config = dict(
    n_head=6,
    head_dim=64,
    norm='rmsnorm',
    qk_norm=True,
    init='normal',
    init_std_down=0.0,
    lr=0.000791,
    weight_decay=0.34,
    decay_fraction=0.636,
    final_lr_fraction=0.0,
    seq_len=512,
    dataset='wikipedia_en',
)
Each number is 128 + 32 x the weight over the matrix's rms, rounded and kept within 0 to 255. Layers, rows and columns count from 0.

# layer 7 attention output, 384x384, rms 0.0311, rows 180-251, columns 96-191
[[148 143  94  91 180 155 114 134  71 167 129 131 108 136 123 138  68 112 117  90 118  86  72 179  93 186 142  85 114 170 124 154  92 100 132  87 143  93  93 124 144 101 154 127  95  78 140 199 161 110 113 143 119 157 143 149 130 125  92 105 156  94  85 121 114  66 134 144  69 155  85  99 124 107 208 129 164  79 139 128  96 125 102 114 186 128 144 132 178 173  56 116 109 172 144 119]
 [ 86  94 139 157 163 210  95 176 151 100 160  98 141 125 134 106 118  89 101 168 129 163 147 171 142 170  72 147  98 189 168 136 176 131 113 107 124 184 106 151 137 145 142 148 170 149 169 149 146  78 118 127 189 146 200 106 134 106  62 159 142 186 120  90 130 119  97 107 165 107 155 196 150 159 110 106 117  93  92  96 169 150 109 148 137  85 159 144  91 169 133 140 121  92 105 177]
 [141 153 150 116 132 141 113 138 191 110  59 152 139 147 183  83 156 166 104 137  93 154 133 158 145 144 169 141 125 116 147 151 102 104 122 161 179 132  73  98 115 127 121 131 134 158 101 157  90 162 110 159 173 125 163 161 145 134 200  67 115 145 173 136 137 130 153  85  75 177  79 161  68 147  69 147  81 136 116 189 145  84 146 133 114 205 153  99 145 194  52  98 139  57  50 127]
 [ 65 128 147  88 165 132 152  97 100 138 139  95 124  80 122 130 132 118 170 130 134 112 101 180 120 159  78 127  43 129 125 137 144 150  73 124 177  84 114  88 150 119 119 100 162 143 132 176  39 123 116 106 109 136 133 145 141 121  72 102 172  94  69 128 104  84  96 171 161 173 132 123 110 145 185 188 193  84  80 145 110 139 117 138 137  86 149 137 104 100 144 128  83  88 159 150]
 [140  92  88 105 102  94 173 149  83 113 169 109 123 146  91 136 114  64  89 152 123 137 169 130 126 106 161 134 108 158 150  74 174  85  96 184 122  94 109 144 135  34  65 214 135 172 165 114 142 216  88  90 146 119 113 168 142 142 118 138  88  85 137 104 141 133  78 109  92 143 134 152  78 120 126 138 142 122 118 119 224 138 185  77 122 137 158 145 142 209 116  61  91 156 127 141]
 [ 95 130 108 114 146 120 101 141 145 165 110 141  99  80 159 132 133 145 144  92 116 114  60 135  80 168  97 134  92 163  97 110 137 148 134  93 133 110 124 160  83 141 163 114  99  91  56 166  87 176  70 184 164 116 130 108 116  91  91 165 113  93 153 156 124 111 179 200  75 141 105 111 102  98 150 210  75  91 181 136 106 190 179  91 190 122 118 157 146 123 147 162  17 135 120 164]
 [180 115 112 174 173 122 145 124 147 104  96 156 129 147 107 105 161  98 105 182 136 135 111 132 105 177 153 101 126 157 143 119  76 140 199 164  84 124  41 150 157  99 107 100 166 158 151 145 180 131 117 156 153  92 110 150 118 161 122 191 144 100 148 168 139 129 168  83 164 129 138 176 157 173  72 142 149 123 126 148 133  86  81 141  93  78 131 155 116 142  99 166 173 126 124  66]
 [117 148 128 134 105  98 152 146  44 143 143 123 159 178  96 152 115 102 116 114 145 115 102  96 110 142 143 114 159  77 134 139  43 196 151 140 137 157 151 167 140 121 137  69 166  85 115 180 104 126 134 111 131 113  90 131 130 144 131 156 154 133 164 139 195 195 150 135 120 210 111 166 167 113 119 139  94  54 105  33 100 122 175 149  91 228  88 121  81 140 134  76 158 133 187 118]
 [ 78 115 154 117 105  94 116 175 127 140 143 106 118  88  57 102 155 160 112 142 101 121 106 167 158 153 140 150  74 107 131 130 165  67 122 238 127 120 154 144 187 112 107 216 177 201 119 106 110  99 136 149 189  60 120 196 150 120 169 156 106 200 130 141 172  90 113 147 194 162 223  86  81 144  67 120  81 105 149 161  73 176 160 156 110 174 123  92 120 174 143 120 136  77 138 175]
 [ 97 115 150 148  94  93 127  77 129 112 130  95 139 157  99  54  76 175 170 139 143 117  86 129 172  98 160  97 149 100 105 136  90 174  97 115  89  65  78 138 163 153 165 105 145  94 110 162 157 123 169  88  70  52 176 113 133 156 110 163 179 110 115  67 149 153 135  56 127 114 162 127 127 142 107 146 162 127  90  59  70  86 124 169 143 136  82 124 148  98 104 127 189  93 161  75]
 [ 75  82 128 108 169 173 108 126 152 161 126 132  92 107 123 117 119 119 185 164  91 156  94 151 145 183  90 122 127  99 151 167 227 131  78 152 180 170 181 169 156  89 125 179 114 111 224 106 153 121 108 148 177 162 137  54 127 132 140  86 112  96 141 104 136 161 116 146 113 126 146 181 197 220  75 132 116 178 166 102 160 172 171 186 111 115  97 159 173  97 169 166 150 102 135 191]
 [130  79 121 131 143 131 106 129 146 171 106 119 124  96 188 119 144  89 109 143 156 125 105 177 100 128 171 136 122 174 157 159 137 130 179 125 121  92 132 107 121 144 101 157  55 115 129  80 219 132 166 115 190 136  78 121 128 106 123  80  79 187 149 153 134 123  82 129 139  79 128 154 146 138  90 147  98 114  84 145 172 113 143 156  92  75 189 141 118 168  67 131 136 129 126 161]
 [ 72 107 125 102 121 135 115 124 154 130 168 143 113  42  86 136 116  95 124 119 110 115 139 111  85 138 121 162 106 136 164 144 106  95 142 121 100 119 121 128 141 135 109 148  99 157 193 141 145 143 110 142 194 102 208 139 113 180 117 100  91 116 175 166 128 158 114 105 124 197  83 108  88 132 168 132 115 129 116 130 137 161 140 145 185 140  88 172  80 147  84 112 115 167  85 154]
 [143 132 117 120 127 103 146 141 145 104  95 142 183 210 140 105 120  93 129 125  68  79 129 166 143 143 143 138 144 117 115 153  70  99 128 178 150  44 144 131 129 129 165 123 149 121 156 105  89 170 100 118 167 117 154 108 146 192 133 151 200  90  72  98  87 126 127 163 202 193  95 121 151 138 153  88 134  60 133  64  95  91 134 115 127 114 160  65 159  91  81 138 103 122 117 139]
 [102 151 129  55 134 148 103 199 128 167 144 167 146 120 147 154 116 129 120 126 149  47 131 137 103 101  58 149 141 169  93 100 158 108  75 147  94 150 155 170 154  99 145 125 133  86 121 129 147  76 144 162 114 121 152  91 128 118 105 118 124 132 166 117 110  98  78 114 108 108 155 159 132 161 154 147 126 178 133 121 151 146 142 106 101 121 137 154 127 100 167 126 156  53 148 158]
 [103 125  93 153 116 125 160 160 146 134 164 136 123 133  70 128  86 147 117 112 124 132 156  73 141  86 126 118 126 106 105  93 184 107 115 154 151 103  79 189  81 196  84 119 141 121 139 154 128 194 105 102 165 102 126  60 143 215 138 101 147  86 191 142 141 165 185  89 119 174 114 135 108 128 102 118 143 164 160  86 101 148 156 130 143  75 173 141 106  84 135 116 118 124  81 167]
 [147 149 144 124 166 117 150 104 167 108 118 131 139 152 134  91 127 118 122 158 152 152 124 117 152 119 133 118  86 143 108 108  80 117 107 128 150  80 145 178 133 137 141 180 124 172  79  44  71 141 131 131 124 157 111 118 136 134 166  93 144 160  75 116 157  76 127 160 163 154 141  96  83 119 124  93 181 159 104 139  99 129 112 154 107 104 191 160 126  63 149 159 143 136 162  89]
 [114 106 127 107  54 134 183 200  68 144  96 153 166  94 133 147 173 143 154 131 149 120 123 156 126 169 121  91 159  86 106 139 121 183  60 157 115 129 174 148 166  78 100 110  77 118 112 127 173 217 127 143 144 107  93 153 129 118 129 131 224 112 121 138 134  83 128 179  73 154 129 137 121 112 108 147  83 101  94 103  89 126 139  89 132 155 197 126 129  94 120 153 120  88  96 142]
 [111 139 135  97 152 108  78 107 120 148 113 117 102 121 176 139 146 134 125  98 154 154 126  82 101 146 113 168  81 119  52  95 117 133 120 103 141  84 133 143  74  82  79  91  98 134 112 109 191 164 131  24 142 111  93 117 124  89 128 146  79 207 140 145 150 134 141  77 106  99 140 154 110 189 143 144  96 160 198 151 131 155 150 102 133 144 163  78 134 162 125  46 118 161  70 152]
 [205 111 125 151 122 122 146 159 133 105 116 150 117 150 193 111 127 113 109 102 125 166  99 148 145 140  76 114 156 133 153 112 129 112 120 184  96  86 112 137 117 136 100 130 124 143 151 145 177 147 102 115 136 134 172  81 117  68 112 151 124 137 128 102 140  73 102 158  64 151 191 129 136 112 149 129 130 114 175 107 159 133 163 140 159 164 143 196 151 192 125  49 135 171  77 143]
 [102 131 123 133 130 157 164 174 103 155  93 162 123 146  95 115 109 127 137 128 113 137  85 163 104 164 105 125 118 179 133 114 160  97 116  93 132 107 156 113 170 124  99 122 142 182 137 140  89 161 122 143 143 143 145 121 103 174 132 108 136 121 108 137 138  66 140  86 160 129 120 102 125  76 157 135 141  89 140 120 163 108 118 194  79  85 115 185 185 183 117 145 145 151 121 124]
 [138 142 161 112 133 112  79 100 147 111  90 164 134  91 143 144 159 139 110  90  97  88 121 159 119  68 123 188 171 194 160 165 102 131 113  86 136 143  68 151 160 187 117 178 145 113 100 176 149 134 146 137  95 128  68 109 106 181  51 136 105 134  72 146 135 109 142 117 197 146 129 139 146 146  99  98  86 139 143 108 130 133  66 223  95 162 123 137 139 120 100 165 142 121 123  98]
 [201 186 128 133 136 132 137 128 155 140 139 162 116 155 110 124 124  69 136 218 116 158 148 159 135 186 200 106 110 149 159 178 132 147 113 185 160 121  97 182  58 115  94 154 120  74 120  61 149 105 148 115 105 130 151 154 124 163 176 134 166 119  73  38  83 140 182 159  95 161 140 130 103 162 111 117 130  66  28  75 143 133 101 112 148 109 123 191 108  65 165 132 123 161 142  96]
 [134 117 146 127 153 143  65 129 144 116 129 159  70 132 151 179 159 116 104 135 113 184 156 117 136 125 153 106 143 159 121 114 110 168 125 107 138  72  93 126  95 129 129 143 121 135 162 158 127 206  91 111 127 109 142 122 120  98  54 153 101 144 150 112 160 142  23 118 160 110 157 179 191 101 136 137 112 129 127 172 145 153  99  95  71  60  89 165 167 125  99 152 131 144 121  90]
 [138 102 153 184  80 115 168 174 154 116 168 133 121 103 139 116 203 184 141 154  94 153 157  91 161 166 100 200 160  91 145 108 100  86 187 105  78 160 163 199  90 134 182 173  61 155  83  79  82  75 174 178 115 180 138 128 145 135 205 154 160 163 119  50 143 101  98 154 101 151 128  67 133  86  98 148  95 171 130 133 190 131 127  88 138 129 141  91 147 148 145 160 144 123 135  97]
 [107 102 152 146 128 136  99 100 172 113 122 118 145 142 131 108  93 120 157 152  94 109 120 130 133 128 147 113 146 138 133 130 107 167 127  82 112 135  85  96 121 137 203 104 147 120  91   3 123 103 217 179 169 118  86 153 122 187 132 128  85 168  72 168 140 129 159 119 147  40 139 112  87 126  93 109 137 120 159 116 153  97  93 156 142 151 153  81 165 148 132 136 133  95  97 112]
 [134 119 126 130 150 186 128 115 143  81 118 110 129 105 151 150 123 102 121 143 148 146 121 134 125 133  87 146 130 122 107 110 119 111 149 128 147 117  94 121 134 178 100 194  63 136  99  77 147 156  60  89 115 147 178 113 134 189 165  85 103 124 122 212 164 112 140 109 122 142 161 170 142 108 103 162 118 151 125 122 162 181 173 101  96 127 103 171  76 107 164 120  95 134 117 164]
 [112 104 155 118 126 123 132 131 152 136 105 123  63  54 136 110 127  98 126 150 124 106 138 150 137  95  94 222 126 103 124 123 160 149 206  98  70 167  77 149 134 108  44 148 155 113 111 139 116  91  87 123 132 154 144  89 122 142 125 211 114 191  99 127 108 148  94 161  95 188 150 157 167  90 174 115 112  55  72 102 128  93 149  78 127  68 171 121  91 127 173  91 137 162 159 123]
 [173 113 117 106 156 119 167 115 148 127 128 166 115  95 168 132 146 115 121  80 104 101 137  85 171  93 136 148 179 134 152 109  95 122  99 100 100 132 166  84 133  93 116 154 122 142 164 128 104 125 126  93 133 161 123 175 121 163 165 135 145 150 142 152 127 125 126 112  97  97 132 169 154 125  66 133  73 149 172 131 145 134 143  81  97 193 124 126 141  85 151 109 143 194  69 162]
 [ 65 183 120 133 118 157 110  89 177 169 133  86 161 115 144 108 147 145 150 163 109 108 105 117 190  66  99  98 132  94  90 166 169 159  75 160  66 124 159  95 102 195 124 114 183 192  95  86  83 135  88 122 115  91 153 120 116 116  97 181 131  94 181 126 136 142 116 121 158 110 138  89 159 130 152  99 130 104 193 135 113 154 157 148 185 121 129 144 163 154 185 169  93  93  82 143]
 [146 163 166 122  97 130 103 136 164 108 124 125 104  92 147 161  97  80 143 141 102 134 109 119 142 112 176 111 123 182 104 142 137 140 108 121 135 110 149 113 137 121 111 109 123 139 146 156 138 148 133 133 143 120 128 172 124 109 136 122 172 134 150 154 117 151  88 140 149  96 132 131 171 161 114 119  75 107 163 133  90  87 161  86 151 154 119 113 135 147 108 155 129 167  98 159]
 [110  98 168 154  96  95  97 166 133  85 173  85  99 101  97 128 200 113 107 157 127 112 147 163  91 141  86 137 123  87 137  70  98  72   3 178 103  89 100 136 171 116 151  80 110 128  89  87 122  95 131 124 118 182  65  88 141 158 117 179 106 127  88 150 112  60 122 125 133 150 145  93 130 162 117 168 164 134 126  91 186  83 158 116 143 111 180 153 159 122 110 100 177 121  99  97]
 [163 150  91 140 107 134 163 102 102 147 147 103 123 163 105 135 144 137 140 151 163 140 137 126  99 110  92  80 188  97 131 125 144 153 113 172  90 152 117 119 127  29 163 130  78  38 103 160 165  88 146 151 100  51 120 169 122 120 117 118 147 145 161 192 129 130 147 162 173 110 180 164 162 193 164 154 103 166 105 114 135 121 148  95 106  85 143 118 120  84  74 184 172 101 197 104]
 [111 103  99 115  83 119 158 164 105 150 123 175 186 110  93 129 104 102 152 151 134  93  99 128 133 184 128 113 107 127 153 148 112 166  83 165 102  85 150 106 132 158 154 121 133  99 109 119  87 126 140 132 146  72  92 174 104 124 123 180 158 105 169 139 150 112 168 113 108 111 100  53  78 142 172 143 173 157  74 145 127 135 147  99 158 185 126  92 167  91 123 140  99 119 171 126]
 [145 133 105 130 147 103 116 119 137  87 124 124 103 126 110  94 139 121 115 221  72 157 157 135 172  86 154  81 102 133 159 128 169 119  95 170  95 112 140 182 162  53 137 171  44 172 104 138 139 112 135 118 151 109 124 104 116 115 130 114 143 141 141 159 127 112  51 175 138 108 112  87 156  69 162 115  66 121 141  70 137 211 154 102 139 133 136 167 126 141 139  79 146 141 147 183]
 [113 108 139 152  97 136 128 100  90 102 106 142 126 133 112 115 123 105 137 157 118 157 123 128 154  90 132 136 127  94 154 143  57 125 145 121 136 156 148 112 173  90 158 157 148  75 116 135 159  81  99 101 101 115 103  93 127 142  48  72 100 133 168 135 157 113 164 125  88 151  80 135 157 181 117 163  96 129 129 178 108 102 117 156 106 161 133 185 121 128 112 115 131 145 109 116]
 [144 120 125 130 133 125 100  78 186  88  88 123 116 109 150 126 103 110 138 147 146 162 161 130 165  76 132 143 113 107 137 148 133 144 144 159 129  85 113 117 134  81 113  89 133 147  89 120 146  93 113 111 173  72 111 124 119 161 184  60 136 151 132 159 121 111 109 107 186  99 108 117 161 140 125 151 134 110 112 112 132 100 159 139  68 134 130 139  90 149 141 120 172 107 143 146]
 [129 108 138 128 140 169 101 102 126 109 124 110 117 149 126 134 155 113  99 100 104 147 135  91 151 115 122  63 110 114 104 110 151 180 132 163 139 169 108 173 142 102 109 111 144 135 119  76 117 215  69 136 160 173  91 160 135 135 114 155 122  77 117 167 117 112  81 175 115 143 123 167 107  91 114 103 118 207 173 117  75 148 149 112 110 116 147 137 188  98 161 101  71 157  90 130]
 [173 160  73 121 131 130 140 142  99 154 122 109 145 164 177 109 109  90 141 184 108 121 147 151 156 135 101 111 126 175  75 129  73 175  54 168 163 148 152  16 145 118 116 117 110 100 147 138 150 106  93 124 135 117 107 183 140  43 129  67  85 133  94  58 141 112 122 109 114  78 153 115 133 205  66 130  82 144 194 178 140 121 101 105 172 138  74  97 104 168 169 151 116 170  32 142]
 [119 100 135 166 107  58 154 139 113  94 101 172 125 119 145 156 116  59 160 125 120 110 140 139 174 120 162  85 183 105 138 149  38 103  74 146 141  50 116  78 183 174 156 105 120 138 146 161 174 107 147 149 155 105 115 125 114 123 123 129 144 101 231  23 131 183 205 147 114 101 149 105 116 191 124  99 108  58 121 212 163  65 137 135 105 101 122 123 117  95 187 167 175 132  90 158]
 [ 97 116 145 120  70  66 132 167 138 142 112  82 165  99 106 172 144 136  95 127 150 171 147 151 143 118  98 164 138 128 131 130  99  72 124 131  72  82 188  91  64 133 131 108 124 110 126 127  52 132 195  37 153  92 110  91 140 141 237 162 135 179 101 197 149  71 145  85 145 191 100 147  78 179 154 150 183 157  89 213 201 132 104 144 135 152 140 114 123 133 157 136 149 163 127 106]
 [ 82 142 153 145 105 139 131 106 125 162 155  94 169 176  82  80 131 130 168  93 183 146 156 132 118  99 105 159 152 102 104 107 136 155 167 124 113 167 128 144 103 124 138 117 102 103 136 119 133 143 141 151 214 107 137  62 138 166 164 197 122 173 109  83 130 172 152  60 125 137  77  90 157 130  54 118 110  65 124 160 173  75  91 132 142 159 165 128 141 136  93 153 126  95 132  84]
 [ 85  88 111 161 156 134 147 126  66 124 114 146  75 110 138 145 152 128 132  73 103 126 117 103 156  87  80 149 173 158  95 109 181 157 130 127 183 102 102 109 130 167 102 138 161 102 101 128 113 119 146 121  94 136 210 157 139 168 120 108  76 155 175 123 140 121 127  88 133 144 106 105  45 139 175 145  96 204 151 100  98 114 119  91 122 150  86 113 109  73  86 155 132 149 130 142]
 [126 142 119  88 165 111 126 146 150 134 146 116 117 103 172 149 120  70 111 107 144  92 156 126 101 145 103 197 143 175 145 151 155 135 171  96  73 131  87  98 159 164 118 183 122 133 145 175 119 181  99 124 151 139 124 115 126 133  96  30  91  93 120 121 117 114 108  95 178 115  69 167 123  70 146 128 123 137 131 107 143 127 138 145  99 131  97 138 141 134 155 123 129  88 148 127]
 [108  54 101 132 107 111 152  92 133 135 152 115  86  65 151 103 125 130 104 104 134 100 184 124 139  42 127 131 122 126  90  73 189 133 144 170 130 123 147 157 103 148  87 163 134 134 128 142 134 143  89 114 137  72  84 138 144  43 129 176 135 161 186  99 171 135 122 163  67 132 153 161 120 102  80 145 100 195 129 137 109 132 217  72 146 167 119 114 127 153 141  42 117 186  77 179]
 [136 109 136 146  88 131 180 116 155  94 124  85 189 169 110 116 108 121  89  92 143 111 102  87 124 144 101 114 165 108 118 139 131 109 112  85 115  98 183 190 106  96 161 143 147 171 144 116 193 166 140 122 158 110 102 122 125 133 143 154 165  82  19 112 142  70 138 173 139 115 165 163 109 101 101 135 141 131 195 144 142 167 136  79 102 115 118 122 137 152 183  75 116 173 153 101]
 [ 91 100 137  91 117 167 128 153 136 136 166 143 148  79 144 163 104 152 199  94 169 148 112 175 143 151  71 150 110  92 130  89 138 145 151 157 134 174 146 216 148 151 128 152 151  51 110  78 145 190  77 113 167 121  76 189 174 103 148 165 107 117 111  94 124 166  93  61 105 106 129  95 119 107 140 148  89 119 129  87 119 146  85 154 187 152 135 167 115  90 121 127  98 116  76 104]
 [ 94 111  92  80 125 104 136 132 117 149 113 159 140 134 164 154 126 122 141  97 129 132 159 160 174  60 214 136 196  84 134 161 176 178 134 141  99 134 120  89 109 195  95 148 158  76  69 178 141 125 157 116  99 140 118 147 139  77 104  67 103 118 144 191 147 115 177  91 128  84 115 121 146 105 173  94 161 124  88 156   0 108 141 170 174 113 129  99 134 115 126 130 140 101 146  96]
 [126  92  66 147 168  92  53 130 148 161 149 158 112 101  97 192 146  53 123 145  96 144  91 149 113 152  97 159 126 132 143 126 174 109 145 158 100 133 147 161 152 194 157  93 140 100 155  82 124 148 139 120 139 162 179 110 125  72 111 157 153 159 187  94 105 138  97 141 114  90 111 157 213 145 121 123  63 202 187  94 124 183 168  88 127  83 148  81 157  88  89  95 101 112 140 165]
 [135 173 148 148 131 110 126  93 186 103 131 120  85 191 151  57 146 140 123 125  54 176  92 135 106 144 127 112 113  93  93 107 130 194 137 167 132 137 120  89 109 122 122 118 151 166 176 155 121 199 170 117 125 121 167 178 123 144 163 165 134 108 137 132  95 163 118 113 107 129 114 122 172  78 118  69 146 107  96 134 118 124 158 168 135 130 150  90  96 112 145 120 112 119 116 144]
 [147 130  96 111 108 138 126 151 141 125 139 107 139  90 134 160 115 132 114 119 167 140 125 126  56 119  96 168 118 172 137 115 156 165  82 117 126  89 142 174 109 162 157 123 106  60 139 103 116  68 129 152 168 112  95  98 133 223 158 106 108  77 179  82 190 113 159 120  93 124  86  79 125 106  86 107 137 115 150  92 116 110 128 102 136 174 111 111 140 119 171  89 135 137  83 174]
 [ 91 115 133 132  62  97 119 115 143 132 143 110 141 120 113 108 132 134 130 151 187 133 145 161 106  95  86 118 123 160 137  83 174 111 140 170 110 139 147 129 139 155 165 157 156 175 136 135 102  83 111 146 159 140 130 136 140 206 111 123 127 128  67 151 167  88 121 172 109 151 176 139 178 119 121  67 166  83 128 108 150  86 155 113 100 133 195 120 133 125 157 173 122 131 111 117]
 [107  90 140 142 132 110 129  66 139 175 100 147  59 129 144 103 130  98  56 132  95 123 171  74 230  54 158 128 157 101 129 107 165 138 150 178 125 106 101 113  93 138 218 125  45 191  91  90 132 145  91 100 131 127 131  79 155 165 158  73 178  99 186  83 162 171 112 106 116 122 160 149 173 114 116 131 146 153 123 118 196 139 171  59 146 124  54 148 179 163 133 127 148 129 114  73]
 [182 134 170 108 110 130 155 100 134  96 150 161 134 106 137 128 145 142 164 111 135  92 146 114 171  72 144 133 145  82 118 106  63 158 147  94 112 148 120 155 131 117  93 143 152 183  67  64 159 142 166 147 146 165  99 135 116 164 140 173  90 103 133 201 135 103 109 175 153 128 165 102 144 104 138  85 106 178 157  52 112 174 164 132  64 115 105 128 167 144 171 147 124 111 103 103]
 [116 187 146 142  98 147 107 118 143  84  99 135 141 136 103 151 148 142 177 147  91 134 106 109 202 108 144  69 132 100 114 157  69 177 147  98  82 103 115  99 165 186  76  92 108 140 159 129 163 158 132 181 112 110 149 124  99 126 151 122  90 180 114 113 143 107  89 124 130 138  95 123 105  71 148  74 138  84  99 111 137 142  88 119 125 105 180 180  87 139 118 170 169 197 156 153]
 [104 146 130 129  84 149 120 141 134 124 154 145 101  98 165 130 135 106 113 110 110 105 132 106 111 175 140 106 105 140 131 144  76  84 102  97 145  87 101 167 146 157 180 113 117 153 151 170 113 156 177 153 135 159 133  92 147 187  92 145 151 124  91 118 127 151 116  80 169 137 130  97 139  88 131 109  78 181 168 128 123 105 129 139 112 213  87 167 138 141 149 142 156 122 135  93]
 [154 115 102 116 122 126 140 178 114 169 144 151 114 105 102 160  80 155 135 151 123  79 161 135 120 164 146  96 128 127 117 140 105 149  97 105 116 103 116 141 112 155 114 128 132  73 141 118  89 140 135 143 120 104 147  91 118 121  57 151  81 118 121 131 118 181 139  81  84  96 100 157 163 185 165 147 113 105  93  64 100 111 101  92  38 120 148 115 137  81 135 124  94 149 128 150]
 [119 113 108  85 154 140 130 106 181 146 122 171 121 123  67 146 132 122 119 151 129 178 131 135 157 131  77  72 186 133 171 101 139 127 142 103  95 131 129 142  64 139 150 123  97 129 120 198 162  81 109 142 107 150 167  47 116 121 138  78 123 106 165 114  74 140 122 106  82 130  68 197 126 168  77 125  78  85 111 144 165  96 131 161 124 108 133 153  85 146 159 134 164 103 131 186]
 [125 138 129 122 109 120 126 125 115  97 113 161 108 117  96 135 120 159 109 128  99 133 130 142 172 112 125 152 105 204 109 158 134 121 115 152 119 102  81  68 121 100 165 137  88  86 174 169 126  90  90 141 157 188 132 163 125 121 143  88 103 132 117 120 118  87 125 117 125  92 108 155 121 190 148  67 107 121 195 162 192 169 137 104 184 141 135 108 112 131 169 146 126 144 155 137]
 [152 107  92 115 148 128 123  93 117 152  86 162 150 149 160 125 125 160 138 124 150  97 127 109 109 124 118 114 156 113 160 120 135 127 151 149 184 155  82  83  61 135 161  94 103 198 145 147 136  73 181 135 135 104 114 177 132 191  81 211 127  36 139 107 141 147 152 111 108 132 137  92 109  80 116  80 123 137  39  99 148 137 127 145  50 107 135  82 126 135  84  88 140  88 158 127]
 [124 157  72 149 107  93 174 174 130 175 146 119 151 135 102 177 149  75 135 132  77 125 134 153 121 134 170 111 123 150  96 133 153 155 135  97 142 139 103  74 148 141 110 144 135  88 123 162 178 134 135 124  88 157 165 178 124 125 129  73 179  79  84 122 121  80 124  67 104  88 119 136 134 138 135  73 138 152 145 156 102 183  99 109 117  83 133 154  98 101 218 161 143 147 137 122]
 [120 142  99 140 118 114 148 117 142 127 125 168 130  79  88 132 115  82 104 156 148  86 166  78 129 108 124 163 155 127 188 171 132 127  48 106 123  98 226 160 102 150 133 128 169 105  96 115 101 143 130 171 146  36 149 162 130 136 113 116 133 196 190 166 134  75  95 106 139 108 116 114 108 149 121 152 154  73  55 134 139 165 141 146  81  96 108 185  86  56 183 110 166 144  96 157]
 [138 148 137 112 142 165  92 106 142 104  75 153 156  95 125 124 166 137 157 133 141 124 127 150 125 138  83 164  69 134 108 115 109 140 164 188 157  78 165 141 131 166  97 132 132 101 130 203 101  78 129  87  95 171  66 103 122 160  77 146  92 122 116  53 146 128 132  98 105 116 113 142  86 138 178  88 108  70 145 128 116 104 135 116 213 164 215  65 172 111  84 165  96  72 206 162]
 [114 181 128 120 111 109 120 160 129 128 140 126 152 184 164 140 152 137 126  67 154 113  71 163  79 127 128  70 143 132 135  99 174  98 127 117 138 108 176 123 112 117 110 228 132 120 136 127 139 160  66 137  97  51 129 137 117 142  76 106 111 146 108 213  90 107 130 109 138 136 176 149  92 160  88 156  84 154 131 182  80 111 158  66 160 139 140 154 145  86 103 181 127  86 176 146]
 [119 109 166 165  93 163 159 147  97 111 136 115 182 173 147 114 143 173 140 132 132 163 119 115 163 131 126  92 122 130 137 116 159  80 149 159 157  72 132 199 122 191 136 160 117  96 117 138 159 122 160 150 114 189 121 188 142 188 157 133  90 134 196 137 144 114  88 102 127 144 105 100 138 121 127 167 109 178 124 155 112 113 122 109 165 147  93 137 104 159 151 124 128 118  70 139]
 [117 150 133 108 147 153  93 182 101 115 131 164 179 165 146 165 122  62 128 129  95 197 165 152 133  76  95 158 115 155 153  78 128 133 126 141  92 150 155  83 159 132 106 174 160 150 119  74 137 183 125 116  85 136  95 148 133 149 136 162 120 125 129 151 157 123 196  78 116  96 171 114 162 132 183 169 124 125 155 150 145 123 148 105 169 130 127 159  56 173 132 148 104 153 125 109]
 [122  97 109 113 104 124 164 109 123  98 142 104 100  88  81 112 132 110 134 160 133 134 120 117 106  99 164  60 108 151 155 110  64 152 113  52  81 133 140 123 127 157  83 128 181 118 119 117 118 140  41 108  88 180 171 100 120  45 139 107  88  67  83  70 104 132 128 164 108 105  74 162 120 195 133 176 132 121 136 104 125 146 117 168 130  64 129 232 157  61  91 134 130 185  59  97]
 [168  99 152 161  92 111 195 123 177  99 149 107  69 108 135  52  95 112 146 176 129 149  61 107 137 167 200  98  76 153 138 157 130  73 114 107  88 114 135 171 142 128 181 134  69 150  54  97  94 219 110 121 179 159 137  98 122  88 145 128  99 129 198  73 141 144  39 118 131  96 111  66  98 106 164 181 133 125  70 105 176  68 144  76  96 173 162 131 106 218 164 104 106  31 164 176]
 [152 144 127 140 147 148 122  96 131 145 193  53 170 162 131 180  90 172 122  84 204 159 128 163 125 164 158  98 140 151 170  74 203 182 154 111 100 202 118 144 110 162 133 128 178  96 161 166 142  62 162 130  84 155 117 117 150 126  70  84 113 100  80 110 114 117  84 106 133  72 125  73 193 119 122 165 141 104  88  77 149 115 101 152 141 176 121 101 132 138  90 143 142  92 218 115]
 [135 138 127 129 107 108 173 132  94 173 143 132 159 165 157  89 113 124 100 124 120 146 147  84 110  93 120 118 186 131 117  80 135 161 173 155 114 133 117 130 127 116  73  94 137 114 109  82  82 158 146 115 112  90 109 177 115 110 198 106 134 151 154 130  68 141  74 157 123 113 119 115 125  71 169 129  93 157  77 153 102 130 127 137 163  80  74 129 105 180 120  80 104 136 125 108]
 [ 75 138 143 128 163 132 128 139  90 131  98 148  93 130 163 148 150 136 165 118  59  80  72 169 117 116 107 129 125 106 120 112 151 167  82  66 208 151 167 134 149 126 154 152 211  73 121 163 111  96  90 181 113  92  75 181 131 144  68 150  86 165 138  87 101 143 135  95 131 116 170  83  42 170 131 127 151  88  36 146 145 143 163 120 129 112  71 168 107  88 121 201 121 117 134 126]
 [114 152 119 114 116  95 142 123 123 141 130 104 173 120 114 102 174 167 176 122 146  92 175  35 137 169 100 174 135  40 129 127 135 143 175 126 171 189  87 124 150 167 152 147 136  99 108 120 127 133  92 153 146 136 105  81 136 179  78 158 144  94 116 136 129 200 138 165 128 121  99 121 128 175 154 148 136 110 147 145 130 120 133 130 126 158 114 128 152 123 123 131 110 124  74 142]]